Part of a small language model's weights: LayerNorm before each block, a variant of Muon for these matrices.
Each number is 128 + 32 x the weight over its row's rms, rounded and kept within 0 to 255. Layers, rows and columns count from 0. Numbers have three digits each. The size before them is the row's rms in percent of the matrix's.

# layer 9 attention query, 512x512, rms 0.0843, rows 440-482, columns 256-319
108:122194126164100116172093138143103126141174085129113140132130151152151094142155105162112194140128105165151118172150131079120131112139199155152111207135118104107083150086104068131120095119158128
106:154099081094121112152135086111079108099149219119116095146180108150122146141098078073110151059144171143090128128106171133124121106103084100157131117183146152079178135150169119106165125080149132
112:114106113205144066139089149131148120153147122096099128109130110107119190078151163123165152145124128066120122058133138155108108090093126122170114136181138053178135109098145138099100115111129144
114:137119184138152165070086132177071086123193113115116120172104148136155104131131101130129123097106153151168113115131137096165075145103142111183059134167116140123079110159120151149100173141093091
110:068120125169173129163099126140127060125103143116175140151131045147108139163086126113109123137133156142134093158124202187081141157094122180081157140092142170119118066113146104108131163120159125
111:113155098178138102152129056113126105125119150115177152161075130152124135092155087153030096107144123123104190176117123114117121126075154141154113142119155162204115099126158084182098189149138133
110:104117090149127109149164081123104117084087181148126145156145200191124101127165165114137163163151095134098150126091120141162099113102164139195182121182175112154095100127116146125140179106095132
108:133156093130152120075161135136155151077141164156137147105147096192160105124149128080124165131161124080118103116157187142152149118144159180144187118182087196146168142115129108149204163164161133
097:159178050123126123152150126166145130128063127215079101153110140129205123145128126128068191115125128144125093188109051138185166121113102132105138187163146108166141153132102120103172121115125173
098:206203202095151132113123134096150176102098154126100139148087131088089108143129140186117146127084115126097074107117098146122165144184180141139120148121067138089185107140120125149122098153083111
099:070148116141104090186084060111102098154128127104109101085166100146156117103207149138132108105133149152154178098121175096149115125098156165095124141135176125129142105153146113140143165114138127
091:092166147122100134136127156081120134127107195172156151145151100162084091182114128114173079125140132120113090090147080141102117138096119145120151130159182106117163095086113120121102109152140115
097:182095089096132172129130087143112147171129116147173106155084161113173087128146074128087151122094182089168130144148125098135095121119197093140099169079144108149117121140100118148118041075138118
098:161138125100163117163111149142065133082111163120109122102145104174139138136102117100153142143038134160137134109115105167124102116155073125090181121162126143130109110089064176078142124154133198
105:125111102106126158145145135120153089193205094131104164069117130137157156108108145158150097094134214080156143122124126138115113104131206061148095166139134147121149151114112132143191176141108068
110:119109089099114178193149196126159089146121150122158146105096109185146128168127078137236177169120190086095119094107097155099115193138131139131124103127140125102167148151161167106166119162151138
089:145101172106135092137143202179130108146127167153103138137124154090147152130186136113155109152171156089117174130174132127155102141131136126114157156147116108127140171089130125102130124138121109
095:108141141165129161119096076116102104064129144138073149172106064091127070138216144082123157103032105098139086107152133122161096178148112167112167099133077043106152151042126094079156128127148110
091:101129138115082119138119063140086173169166147150067151137147149116124139150134074055193145100170143146099165160169172165156173082119168069125092134128152158140132107171169159158203166152144095
091:114085123117122093113099176110133111120165112084127148113140082148143078130231182100157078129049139158140114106120097091084134156162057130117096133109110127115120119135166101125119096131161089
100:090085118136066163124079138089100090100133183121132135142139124085132101185158133182163097127084174059109141147169156112134146137155083157142108156164116096192137210192190154099113122131132109
100:164092144122118121139092115126136124180126143095217099144055057133182155112183120093162078123054129185105078141114158154157131100108123105113083062165172124153128071127163147145119136113179098
102:178173135164140137090187136138116198166142165173182108107160129085143128125104046114113168111169134172099105129099111167138080133144153127160149153079145122149086121078113067163122129107104117
102:127195108119092079133164105115152174125163133117053111141107158120132144123142172172130205136148159142163161125153181149064143109108076119130128112136113165069139164078114166144107142113119136
109:176081181132186123076091098145133105124162132098118092057121151177134078147141138108081085096135129103169126108178134145078100103110190178149138164127094100111082106147112146156095137126080111
109:165129132102126141151090133123145172189101102132132184150101170132148077067169104127158132135119167141196134132227071107113222172123158111130122147134126150137171094126167134109149096184182066
109:102172131148169095135081140154074139121168103152097069163097085083123145114139171137106072091129104162134076099146141184120110142119123119122120157191138142120103130133144127133090140135145180
108:134042148098134161128144091098174115163114156129103117074106161140142093095120149093101194145151140146087160177148112099121146100127154071160165140075127143148173131121141184121116055054107139
108:094132156132122198108165155152139168118105116121176075125169096167145094132145221163161116148110124188183100116164121116123058197157118121120159105123156089173168108115154122080137062120109098
105:158118083102149108117162045174137083169140138098059105129130136175181087152224110137132083134129076162124196124158088161168125131141130079133157157171101158159104086163147138084164136122081104
108:114102101124178092120130112106109146068130227135129145178177118185164167142118102135141158107161210117132112125105123123097173096156188101127152054141105089222149093110121093136126171164137109
111:109146127068057164158114101114155097158108129123093092088152118115161141089136143117154137163126110117117152101091056164165151141067108129142102168119164109179103141135129078156116152163195141
115:106157153201147148098130114096167129132040130141161136129187146170162112102178124206134171149140158137205148120149112141083137153148108081140092136113120076136156115113061147132108077107142119
109:147173115122079125152063131088088139087128120112138151167113100178209159099136108139130109147057183197104171100209147135128096178127062149183097133116099069116119099116147112158170135127102102
111:146140115124138126143119160131077130137102155126090079198088154112135111130160147067108156200097115044120125143088103134086164081146106171154136164117131126117133111161155180142133188116123133
105:125125135174124076091146146136104130131181154141076163098118135101097161169092076157140104174133175099163126074130112182155103174168176138150162158049131107132110182127108163183104128099171146
109:150124123169160160126127140126177116097098128087103168119123143136143111154095087094141108045145159096187083136118103105070149163155147137189111141146125159129134149122137143120155149071143152
110:170154101110121147127094133106143143151143102146088096120106150122149093078164115130140126061111094118134140116125119087176158107141120099078163065114144156153153121145117123130176174131136156
106:058123138092075149077131135080165153115111165195129136159138113153107115178125158155111175170110141150093164092141110110145171091134100143116064081152129101067082089155152127183152206100175104
108:126140171167153132136132163158203136143157153153112113141154164087178194121151108121113198146104165106153148122146203099059138117099081106112119142094088120088145122105028155119172116172126096
107:114208164071161091122121091080234135147104144112094120128132093122149113152115148156136092184161138135135139132118160168107140134113179114141081132104133169141175143129166135122109134104124148
102:027178123181118150142104066142080083183102170112090156107141150093118143075146166154190129151180102149109165106156134095140103122184161116154113127195115161135120072110134131139113115103085089
110:100142189135135104107172118138131146114127130108163107101101117109113115075158129140073088156135093097116122110156132085168151155148145103078128095112070204153160180148142162175054129077167151
# layer 9 attention key, 512x512, rms 0.0844, rows 440-482, columns 256-319
110:139154185086170097171096049175128132103124082144130139113077147127150102090162102168065081175120069163111209198112118130119146093165104141177142109145184120129092071168110134068156139133107116
114:106142149073137190178078141124110121122098099134185127182120196112136147092125102178088151076095183170100124145170121127114143091134142144151138158144167141115168127100173137134111114129155085
115:153077195138082081130199160117085089115137119080141130147117101111131133074139148160163128127091115102100102140094122128157156090105081129148106142120169128145124144108082126108096117165091148
114:143084154158178108104044175173122132149122152137159116146099187195144133104193132145131104093092166125130092132175131124162124132082128122144079077146088160122091144126154079079168159106144115
111:101126148153178158135113141123107107080116158121157124095124054098214126243099133121097156120096146149129131145178141129105162071140110102149121149100107154149133109181119175143114096126102119
112:167104133163100163096144133115114126087091084140161147097145143112134125126149153176103135149144101101137178106123127067160124050093162103110155111145151146135076119138147074158015159111139181
113:162158111090145128047149123115128090091163167121148123115160169168066162148157153139151163068132111089130108117112102125112075108163123096115163099130185151117113135113112149113097073100062156
111:123137110109170144106131166135181174144159099121118129080167052147132111125140102121144131112118143109108162118142045143070154136096098191094183138161119036166160158138114102077127124169083108
096:074173098148188048086113122100138147177164123121122151132135095125102139116070145149148129171220064143055118113101103091138103182198189120198125069106038141135149134153163126128145139127148126
100:088104142110120120089153108084078116152178174169193113136136132136124125118125142108135135126196059105116081101116143146142102133152124116095152098121124162126110130088125134180080102161210144
099:125093127156138143086131165113056116122143137119125139095094158062095166134146181124103093129113128124090138098141023186088108105145130169115112167145097121151144140108173104092141132113146174
102:099161141092145118081092150115120108131095138100098063166132127166144110146134169132086169156078141119125141180123173117155202086056114123080150156114108116134166147164083096153176134105130142
099:144084161127099047151176078193121133192123190172123128116142132114101086123134088153062139134088132121108131174102114184080154142117116042140115130137138147102139140199132115129160176114096158
102:126140126111052114108170117087143083128166105120137145180166121145180175152143115117120106161132165185098142113130116171148156151131114108114134183143124151110111140125120147114154135144116198
105:094140125080120153126170169153123123149143155128142168153123170083181120136107122119169156059184178099163173122158161189125140092190169106130127142163130122089132138093107114130093168117161095
107:091142102081204122225110123160168102140119069164138126125164128116146095135096142129107163166099138091073124083134132178145176094149118099097139066143151125151140174123144144110128131136108101
092:098136115104128168149076095095117112128108114092108100124207139144180158190162055193114175131120143158135160162154112103104114096179132161143077176094179162134136114159124128142140076097134097
096:136129152069074159104142171128100152126146132142100141191121172098139159075135031113089130118152125161137187141114137144172214088053084179171102105137114134160150109103072117104104142169140121
101:106201113134144119143153108098075133113132116104076074112155139144176104139134111104157087147156118103078087118083143116075130161113106146140098171121163184128134120099148127099165123136139074
095:102042119198082138114105085142119128066148121163153080130100184163060151113114136055086121101081097153112151118136124104088123139198157080148094128154180153100145087127094060170142130118157173
104:157104092138091056087116168128085125129096121171178112152123102133054102107113156158135093124072154110130142126130118122086189057092111134139164140164125150130098146128153131148170175130146141
110:106181159133149137130132130124154147201165108117152126150141072122069154111144131122126117170168157162154115145112137086112135173129142080161123090178116183110143185100127150084126081164152093
102:139083112133154096164187121044136145161180145108104144110134122130206104176090120165175221129156125122135110125113100137102101106102151117123123161092080175094139110138074153144113116107115184
104:118137133079125091119114128127057142077167160149099103099116171237165126161152124120149157122144183016169125102135128120113083086118070072135149068165134171098123124124116187207118109133133114
106:145153043209145117109142133095143108138149157159104149109151119154129126116115137148067110147115146128162106150119101156188082110120150153181073128145183102098151082123121142126090100172120165
109:154157157110139068131119173138152138070102120138087123125137187144158129097117086119162071110188148115066155151168084089145126145085175116109132122180167198103158158114160132163192155147125133
107:139126168178101171065121117110088124141114120131140124127103053120146103137096133106160105133193082160140216118154173115121056111147164147154147118175105171133121146106118162105151150133134089
107:099117139044146134107160113116097155133157145176219169092111142119159180131137117143151156105124100121115102148096150103069129110093160124156174105055119173068175139082161147124122143108137113
106:107154151142111071114109114118129135183135088101134101115131065120237171091117115177134135098129087151162114148080124141103111203107152122109152079098181134154152134182110158050118142099190078
107:100119104148100179112159120146128148097129105167080081080163168136150117136134088153177130101056086162117124110104106171133106085139124110109161137172180164120145133120134123051110116087104143
110:102160078122119058113159077103154121139088134136143183130107164050122178086110087057144164122154188182127127109118104162102165134078146146080093109137164118114184065106067112164115156136106153
112:115109196077075137087169118166126112141154149096083148128132134117148099113128157164151152144124127153084109080086148167114204097123142143155186140082138177105092189050160082133154122162229112
108:097108137112122182138112137099095137182096162189117135138129130146134125152119093147127159151098091145155101100155130180127142087049124103147088150111066136075123163137092127125094126176086101
109:106108069088124145081089131144083143106105172086130171092143098098169117120074096198164151109110154144139175103119168118121075148109159170134092108047159132151105114082116130092127117148112112
110:153110138136140116151138114132172097036081116150100104088134135069171096146194120130136082154115086109068171098084077143120109123121094160083115171165131161157090182161130115106146157079130142
109:140148154092089135117137173139106122133163089151115140158097158089167117152158100106175146092121146128191198054163138147164111154178152171141132147118111102122107093163103186112108122140178161
108:132132130102147158180151132101131137075124085132104077124080172105083116212118121123112093107142057092132116149096135103198119179124194162103119129138121108087126119094157152118108124128143117
108:166102107090056112102182070103117128148166133142092108078121141107098138163090108115151146193120121071157108112144096079176130115084086152132127106163079151140109154136061158198120109113114126
108:083120169143147143100112135130141122050096165159129176064170122095100121118189157163187189138080147110108097110110148139118079130153185176065092072163146130104147122154167074113082117127083131
105:100138100181134106110103156141118108141139134101132115169122154118112171152122115126147139112119121084098138105165139151149153137111163118150102136075118130129159102060150143107134205108136120
104:124143124146122122097124134163240162163080160090154092147168083111097151119080109152125114163097148137113117121051139158178094148139173142121106142084132133100125144132165156110136143133090126
108:045083117122097116129117130131099085107114187084118160150092153089119179168115135171163124172110119071101137113129145143106135141161134131184154090088145154166183085125126187141116054197090092
110:081132124118134140143182115145139108114210227111145064179174108152166159099128137138151069154189114172152131108139128187073140148174145144156151185149190130171128147154138160082137072141150112
# layer 9 attention value, 512x512, rms 0.115, rows 384-447, columns 256-319
118:098122136117159126156162078150119106148138158094091132134113160136108098090137113122126114117120108124142057145145094136108111145119130167154089069164177146117161163133165107178066115139123124
114:162184179161165127187109073151079140151144095091159094080151139212094102074132184168121133148139139155103150076088143095164172125125086123102132148117087141149134112096116122132090089177130119
121:062110147094143117097079121152089108103141041132149146144156086164081106162137070147140092138162137134098141178070109142135118108142124155119121137178099176162171132138108111190158105168035097
121:123137133148128154052141106137157131193182117180147164147123110085151113080147144157076152106098068110126149105165178145132171091175137151112103099152154077109116140150156146184123116115091175
116:143151160062151129118102104099136056140115168082132109149160074152124173083122128093102148108147103054147117211073160096091100109109125161077140074125139129120204105081119096100112145077117123
124:148124158104169149162133055096074093120120124135167174088148158146106128052138155135158149155122104064116105196183125130144141144089159150126156102160150133170072098177137046123178096156136119
116:160052106115159118150173162169142124128064102152058146132167076117083180176094146166125135119148134167071129108148150146135160111149140097133107143187154189137113175078100086090116148119118124
117:104117126129116149069094160118103067081111130178187107065123172086138152151141144150109118076105086160092122124096063195129133136150115177076110084109123079072061126134153079149148121114125122
125:192076110102192159156124197125123176098128168114115051099142109123156177081152191121144129093091151143163091176139093093121102190186163156137129167141157127185126161098132145075174132132108123
117:155172165090165133101091142121148107181129108077063069138129128107079093130142095159115139076145161117130129152121149107100154092168112125097128107141125160119098167136175152105107079127199162
120:102085113150110113138175166158149098161088094156163154123169117040118135096149127148140154151193145129165101131101098166045092120154137131183127158075148161153116171209088153105195095170166127
117:115086145117155144141072080101111096147037131093092121104125102125218142129161151162150128081163080089086161146112113152140103123131063133092085165098134149141120101111155145160096177159097119
119:148139161107162130154087139099106087149073101147120063114144104134056112090147112117092153147080122161105149124083119158138107128074113205150115136036113105089176163118123139116163156136165105
116:134124072197130154145130156125069120083169098150096122173151109076077114139151149110145167098141158118134169147128119093115117133150090146108122125137114152136161144150154156207090130149129108
119:140195135092098159123099117107079129113147116144109148121111145064106076054130109094179191146143093134143104047148139224134177097135117167129170121128114107126081105174113114083162086091080121
120:119150161096128183092116125060105137109067135142140128144137161128107105100071181099083086081137098153082192141172149182082063100097194154138116122141135175077088098134093126169193145133157151
122:105158110134139173102146108108087153171119126082145189140125137119095153119207132128125096130112129164098053127148147076187157146178087153148138132171140114110155156140055125136104150079162094
118:138136132187141117164076145136106125142099120152139121118153114108105136181112101162147172124186127147135137107080095114144154086131163165121130181132097098132076175064081152147069162142126140
120:173119103081130088111172108142225143085137142118135095204157134096126182127121039179161099095176109192127119182139139173133159098184108163101167173072126145123175139124124113169082095141147132
121:108145137155102131056106048148130170098129110091172147114103143196137119129152139084124208151171087067119128068075124138164100118144166148161091117161155131127149172093131153130127088090171134
119:109140077112175129078190116131095125124106157217121191120122109141184119107171117161080087146128093157112143147113076129172116095115147137195119068159141154183199118090119160174168128090093156
115:209154147145112110095079146113105139206145092097122160157098199061175115137212071093123180141099171130118133118060115136117101115165144177121068113137127147143068102071153184129149173139111161
114:136221143157150127163117124142122144072098130093089119142107164195133128136077223079152142127127154126165152154095162116187104152146215114128109150159100108173048094076098160157069143122195100
118:183153166125115109148119114096105166046120124126158104100101119140145119088119118121093118153124134079084048134084148105190094100085146133154108116111113103086158144087143188112127123079087149
113:126170100081125106153089094103113119173136097116140103095136124170176144144142153115227096116149140158178072131127162108126127115156111040121152146174108097161117125175191086122112132137177174
118:187112163111098059169155130140140117118129175162154172155121138113101191150160148191118128135160144087131126161176098115113145154135080167103139124114079109160108095157162116093140080130140134
115:121076148131124139136165134144154139163162118172110118126152125137145155185132127137133124122127113143100100066089113112104101128127119118083149144096086169121093052110130062086067122144111172
123:158069086138095130117121142085132088149072148140098080112099179132153137129219150129123129172117111114130104097152155145125118167115186156163089119136127123118081089188103116094126118127122085
122:132162131154145122149143167101082122059208157055161148121162149098156119095147172196128136125098118146122098129141068129018180129135174086134142166179151129109127100147138132134167123126113109
121:124173206152153133084141104142186195191135069099151104118127185151130157075115100058151105071110143171117122138145115126181096115132117091121041144100095154156116115204163121123134138077166110
119:159135113121117094162210140174156171147094121135105151107147125159148184156162156138139135109156065133100132134141133106112105142125117077134168089130131135138142101151167153190096088187127109
113:115153149141095108119107082145154114101182096153089177124113092132126123106176190178117134133119146109115133184120091085085106147122139133089131102172162085148088176135058090123116096076097188
116:143084147160125124085078080113085164104121118092108132155099195112078075149132146168144074194160138181142113161098140104103109104150165139121139099103124115176115123119121171082162149095139117
119:077155145162139085176133121124155111163140086060161092169135122164077218164151081168120091084128150216108149104115105117103108132106095182104086098132108107136119153116132085122119133147161158
116:161146143095164137063103085181163119178138107106090109160070141090142161133072155122155081142088165159129106115092116176175094221123101132126087137121143176115095118159130174177157189155138064
116:099120149101142175067100120145112143176146062078162147148154118147073095171170117109116118077160146127161141160130161113090073137087128127062109154159143092138111091091121157079085127150154127
117:122135142187102107162080121139116119153109149101120117118167133130106166156135129085120084078089080116127168116122176137140163158137108149136092101129153121073159118109152070120142092140140152
118:097136116098107189135135104173147180151113139164073093112111155124075093087126119156166126130129125121108081118143125127130141160161121092180135161111088099183159108104143126181127140145125133
118:178120133079097097088138130084109132104119183136135112179128168096159073159090187148152133139085110140109159091098111150152145137088083161057056105130139097099135131114096140099155140134128118
119:111127165121111138134149095152165101098119074152123159067146163098153081166146120130100110164083169113167071122098171117156122141122135159150130096112131132097091107147149051145202136120095118
115:115164133121141138158144089118145129088111151144145143176149181144123120140121152131109175075156156114127167134057150161173123123165136161120178122131141172180170104161153115142114195123137128
115:135158154146106120127110121081096096117067133150200158119113095143162148128162123141058110142117170100160107094096081151156183070167165104100129143116128122126139150119118108137144091173158059
122:073120101103114099110222084098103112110125166194097171128117115151133085117078129099082162102165102095116102105154088122074134071080156137049104083130131126074132084122165159110112127128133121
116:093143106089199173116092142132068142099055157113088122172086116168174161139111147138080176090137101162162167100116104140157121150139191130135182122150126144150119128153088126108129096085101122
119:169101113144137109079160122136138115178150087130135116119137152110132155130145107141058203057138086099179162152116101089124143102140145151086183196177114099100107157141116077212118179094113140
118:130173051110056072138183107106143109130165168137146067117106129124164118110180149107145114130160127120123152186141083133141181114098153171144099180136130088080105085142161100136122098116052150
116:173153158107099107134150107149099099127128153117145146114145202068184168103107188174091182142151178146044101112118083088118142156078174132130083122135125111125162111130102181062108128183059132
117:092117098155135122157081133123141142158142162162117168091137116147108144148084135156125145191108090106164078123176055136122169108128152143170170086194168116129081089099171110127100109134159183
119:102081028188053100105174116115114091091144137131111143134167151139113114133197085107113131157156131127146097109183152132109150139085091176127157145103139121103121120110115133113137090111118122
117:149179180084169095186180141085101105052083141157168117088086138127135091150171110142165137103108118153115118128096120115086119155110148164092139162141157106138133102095136150151111133134158132
124:131129147104087116123105124108133173093146134113109140159185151112128134223113116087124135107078137120146174125134162126136164078145152156127115091123116056053187138187169094149139142131142099
115:091126095163099136155085152131155142156150112101094168109143041100083099100069206107150080109153118151125057139161167099150130145163069073162132179073141153140099148219126110137150171172104111
121:145105149089097135149105135108186108093121117139111154155083133158129073080137124167089114155157147093103148160125115115121124122122183146117155126089161057135127159210133109109115110091121133
115:092104090147138125128119143157151101171095107133184176145062120198104056103106107080220150111119122105132113095085108131130145133175134112104102144150115144077065161092180102175149147191118111
121:084181153117086146106133153191103204171178119123066077186141117157103138069074159093149073122096093165135142122081093094069128113185187118132117144153146077138057152105088131167094123154148120
113:142128107113145097164141105113151104163155114106123201125164060145076155154120189152093144083169098154133121110123122141114078112057162147081067181077139057147191074144087132126115159124181107
120:159161094200111128136178175166094141170160151114110147119047137172025125114163105176167140115138108084188137089068173141116118142147155139156101127089149074087137183135099092092206099183106105
115:121137098142131111086184064133119164197121126128121136078094080127104103130139143115113145124175124161124105119100129142115118090112190121093123177143090098083104079147153073111112103072166099
118:135106089117147128106128112151123167155187022209089162158184124086123065146127076106155125203165127074126212137118078112143118090155113143091140176135099131114134113119123136125093137129069151
119:142104169131089110168187166114091126173144159214091112126108176099093102138150116116118136125167158089179084117144115103144136116105048143068163139129126101164127093087126175095101121148097113
117:135089102152153063149122162143101076144076144131135171174125065068110125110076142100167131144118144173102138126089159138064142155132168134144121161143135114121110102116129128141031138088174128
120:077052109097076110131125118124150123078100137132085047161094157143093085146130194074105127088163145171138126071094138181142164134135093098157162038160125064114180169138187168104094152112122028
118:100169142142127103131133148079127144114149124152128087139070146096157183103065180122120114060074131097110169072144074111093191166162136174130178131129099182169183097163142088089148117150179110
128:069113134123145105150139120181144125189163111112135091143133108209131129115100068143141099118141101082116140137179142050210104131161175102094144163126114148110097173186132136129131134101113125
# layer 9 attention output (transposed), 512x512, rms 0.205, rows 384-447, columns 256-319
116:055164118155148129087127110168139050101139115150091066128137134103161116138103130139135120132099108115134102099121101090159124117095109052125113074155130140126137095168190174156146093127124122
116:117174135128142168162120102134150096072080123110155145164120131174147092136100124152113146125186099116114133154108089104157086122184076156155111131179073162164142131111141134172100134105105175
121:122153140049109074161149137132192149157155154199162077105109104082130097189119135140155130158099125091057161113152172123173131151123196190123083094130107120124207127141097118142088141155115169
125:103158107172081071077128154082131078101121129163156054148163119119108103161130094153116129098194147128150140119114124127156158109112122123108111127117092158137096163113127103163197058118062058
119:128141133118140089142134188166084137127123127133148157099117156111147170113091153176152152129110127160133132145153098117103115156103144122112146144143115142132147128160137181072139190133132146
120:111133109153199121190137139100088146120162121132160100165099184157116132119173049095127150075132127162105139129112129130110059154090150101164095119115137082138150157141175158170202144131164157
118:117131179099104191113175116158099125150115171125152120109119153154170145138154110089073154185098127097100182145080101094093144160153088139132158159165092190116124163110149130099118103094141143
119:147144150160137127132082135091106115119108102139147128098096110169091088129112134111189136138110151114134095113120114109078124175160140157139162062153123160077186071096165145142151141140118122
117:137122126092097148153096092138112165136121133116073167132157148157115101068150122148146153166188131160115146137158073146108153149133095198082129181056153158107131085130193149169127155172112094
118:172210109092178115115134124145108119128122112179156150107143165135177123130126149131165098152092145078134108123144168100068115147125109110129145127091093095174070096100071159131126116090144093
121:140126136170138134119180137148141152155071179117046129170152154135155121110190170156127124137114152091120119127152072154104107091067117167117066154118146124133129109134121126169098090140168139
119:117082122163097142114114183102171088136079071063127166143119125167103117150159103101101149108135137082097143126122082174142138151136134101071163152165162091144105111159185143122107126172148155
119:117151125144101134177137120102140114151122134101089173181142116116140171143140121127179159130142130076147119134091149099092136151143127204058140147109144099102105093159103211183106115150111105
118:184137180163157129117143092078165180162106140137143103146105090150127154150108079125119159162136143119065168140140145136125157127103174151136109105116093101082130121106123116190146121140114106
121:113158098214139158186168102094087110074131115109118107119108175094145167138186075172096129135137145135167153166157169153146087109146146115107131136105104113123171074104117122191096145084077159
122:095107133124183111175135115141113061135127127139061140132104133164181059159174101134157063132164124165098116142111171104129121123130150179167156129050121115150122134086134115109154056172127106
120:110085103160131065150079107107077153144165147110198145117113115108121131139086156129134155095102131153169154120138169113137155061153138071097127092111194105150110188111091131066141158070126117
123:155088122108181120134130138137141097132144178159171193094060145150106125164150086111093113162085147110082139055123141143114190148185127118149157131132107138126136104169183142158084139093137207
120:118179137158132095118114138164135125130138141078137089081121133118101152132127051162170152111147145081115153157115154038110099113056102140154153166176137136166134082080122150156170085104136205
122:173152097164117156130128139119136149096123150097126107155171148092125134125139180123076150112119088146120105094063169106079149111200137120121150159160080136179147145095132118112113125160156109
119:167158123148183187102107137176111118070101093107066120190174118120116062097086148126144099108125131113094138123178189190175194149109094113124124124082158132128161125109096143144082155189156139
119:145143135109125174104119074144048093113110147143097166130069163113090134109122136139123106101108142136126064109154107056111158142123153101148110065169098117147146118106152175187183145084115120
117:114111088106154146103105099113070052092142112133157075137107129108140143173136127054045142085121142117113135120090090142154126110147143164130122105119114098152122099113117101090117135167152053
122:130103108187111153099138133095043115088182141158091086144096137143062099113097116129132081122124131148116105143130131159109226074110116151109137166143120139236113136139170129141115069170151169
114:094129160125080169084112134105063160129167093114154135109166090184052114163082119115126156173094057160111152117098167131145093144125113170112114120182137112142089113159155137058136119063151099
121:112121158100120072110087125158114098162114073158154096112087146149139106178115135095102180080029074104169118085109216151126115148125094134177093092122097121146162144163109076167147145114079154
117:106113125106131117121133112129119095081166115182112157108149111100142121137109166156091127143128108146128198144119094123089098069130098107097134156148154076100103085090193134139114097090160150
122:119070126130101153136108107196059132106133180118136095115147114077095148101139155144214116138144149129144158158121111101126119101132074157101172139118110124119146121119146118114129127098125122
126:138155117123152119096078134158125137154126107112079098113183088092111129179089127160101111139133101116143111172124143145093152193174080090130164105118155100141154097173175124157137085114134059
118:100145129112144139067103119157098148118141118124101116134118125157118118120156153104145082202101114140155149092164092077084157111125175100153196126121152150093174099126110156168085153124115148
122:110130132167146109130158129179156168071157100122171113156104181115124167109133119162136141098096107145109136116166067098169124077188117129096190084114120104120116102113128154154127120130155088
118:173102121088135127134121087159125133124143155093142177105103125120085095127160133152144131145123119066138140151174130156056117055081136145134155122023117094168145093142151118125167072135114153
119:104146119162191173171162185130091152113100150159133149152230107139138095091104163102106101153133119102134124147086124117098168170081174153129158160152124077075112178144131131146142062060138134
119:133062150095159077061182153081112153135077143108130154154104126147177166157123162110135144177043159123106113073213136152125153162130149145162100141157119203115126144104201045152074137102123134
120:097144116172070139095144060153129120098138123129050119153082143129149107132096111148158104093123128125109144144116127123128087096087111138129137144128139129140156168137142115133112087110137145
113:150118152082092144161144152138121083140170162135148061115150182145150118114161060144117134085106135124117152125093176109174173142082089140118128070114135164167106105162174133076203129078145167
120:123163115171077128128203133168119134111141139144109127124093157189140157172113148110146124159137161124154168082120163111152127149103108122120140110161148108108069114134130119101087111117180181
120:136169101132139126151109086112129191132096135116180145159095144159127099163157105115138073079164130069161170183160121126054146119075106139136125080139116119133066156132140144110108120147125131
120:141149091093087196076072155156095106149130159153145105158160060139067112130089127101137115065169164136130115145136192194133127104132143115114137103136135127170124127132179133073180146171128176
120:164165141151160144128166152154170205076119114142082145096186163112123130120155096115106116083146134115090159166109125133131136167082178110129154104168107063106149067133131089098146101125126167
117:106173134081193155129152093154110131061163124162161089130108125173171148135112108200200083160085082129109148151148166135152137133119135156078163170051136125080119137152167160120051153094140138
119:091107150108195132126092184177149122120122157064146088121124135126089124073067140118137140099097178067137142175144101119130165063173084110103131106159113167160135114136058126116122096118132112
120:157144120108124144156118110137131167089121140056140173126173160095133132122119106085193152111142169157160160150142110075111153137140095153174089120143120122078062131130125116118086145174119084
115:179137195146100101154095120118107129099149146109140094113132128132125169092122158140138139070102089135148183104138187187126158125136080112169099156092135083130140147150089161121124142102151133
120:159124085104123171131104162117114154224170169121142081144133125183221138127152177121132193142150130201109121105176109125068071129125118136074182120140132071132154128206111119094128123162109152
119:122123113202107095212084143103130127111185082126124089139075122144170096087086104136144133176105141141132162121146167162171140141144156114161181125058088159112120135096087100185136085148127141
122:107118158068149150154106103127130174119094108121116123112142142214083179085117171124126107120177156120199179126141114138147130139119124132095173137086072129158122194132110190178095101150137134
118:121093156114120181129140103203055141089113142116134100114180128134109160064168094104134094184157137107147117103151129090157103148139119132092117155094141138154125138143125105161140122144176054
119:151138161174126127116069080172168151121149161116171118128114129065055132157127116171112143116147105120136154133123092120132162117149112177189082161170111118178114127124094143147124117166139126
124:158086115135137076101084112186162083168108119144112146085118126128137104159178162110132145141146106169116179133129061117103134109150155165127178095161100157160072141126136142116165135172112162
116:142130173092163124110145150114107107140107113131147103104142099139079136118083127173156107111164139076124130154079109119124176187170120200131140174164144133088159187107155144150149167112116146
113:129101137156118150092174141078128100134156163146136118174150116182146132099116169134165102155150147074163177178051141138088162121153107147148161127116115096174149060162137130126184132153180125
125:131082106134110157134130112167153140100104106164112112190177119120168150119096155123178105140126051121129143146128111181137080114144152158157119162151136126163102127135128099133072121131117212
121:141153140161146095152105103093130130118123151163128168161164149155081128097196099106141117147103110161102220164138074081182121148125147141089166186151108114041072135126072124106119085116102140
120:084091118214163154071133132218083130083123088177107157078188114154151136126124099118104142126118158124107152110109162096066197116094160159125154136128105112119067070097167149077164118195108207
118:085142155063113117148089135109099148100116164134130088100121120166166113142129134107194142137162100075105154086134132128135117174061157173130068150091079157176120167127108192171126117095111087
121:099148069157108165088075107186164170098084126138130142125139097155171156131121150049190172109111217132090140109126106106100149122098166151103145157137144173120120125202142083193071181064135183
118:113148089110107153192101143124142061094133115104152095160184134182192098117108103197111154143139157126101150083103150141120106086167158176193080131115046088118059111119116116062134181078229122
120:089123093138128091123154193101105141147118174073094187129165104135164091113116061122103141138172114053066121137085100086210112149158175181096103109090169161212103089114098117140078122130205098
120:162126128107138120099095119106109152166115110082129114080119123173151126154097178122093132126143058097111162133107175083161119112140158177179118105135158142110116125088141116166128128143163193
120:113103125133107165173090106124113143120140077162130150104142161084123186124130161148120128132152136171180155143160119096104175126180152173067088136134133154171061110145128129128184167060085149
122:099087136185146107088099121069103137119136148124192122104110087073122135073128180163163184114142136176180136085129167141202154142129149096103119105143111110118094126147157154130089108124097141
119:076124198120178051108155157116096152167166122107109133158132095162060149151180191148134097134137126160119126137114121149113096146131136118136121127130126140166086112158105056186145103132124127
118:143147151116073179150060188123082144136123084095133118119137135124122135137083094127106126147105143159150112099147148200114153117152120135167120111059135178104152089179121144126073100123120172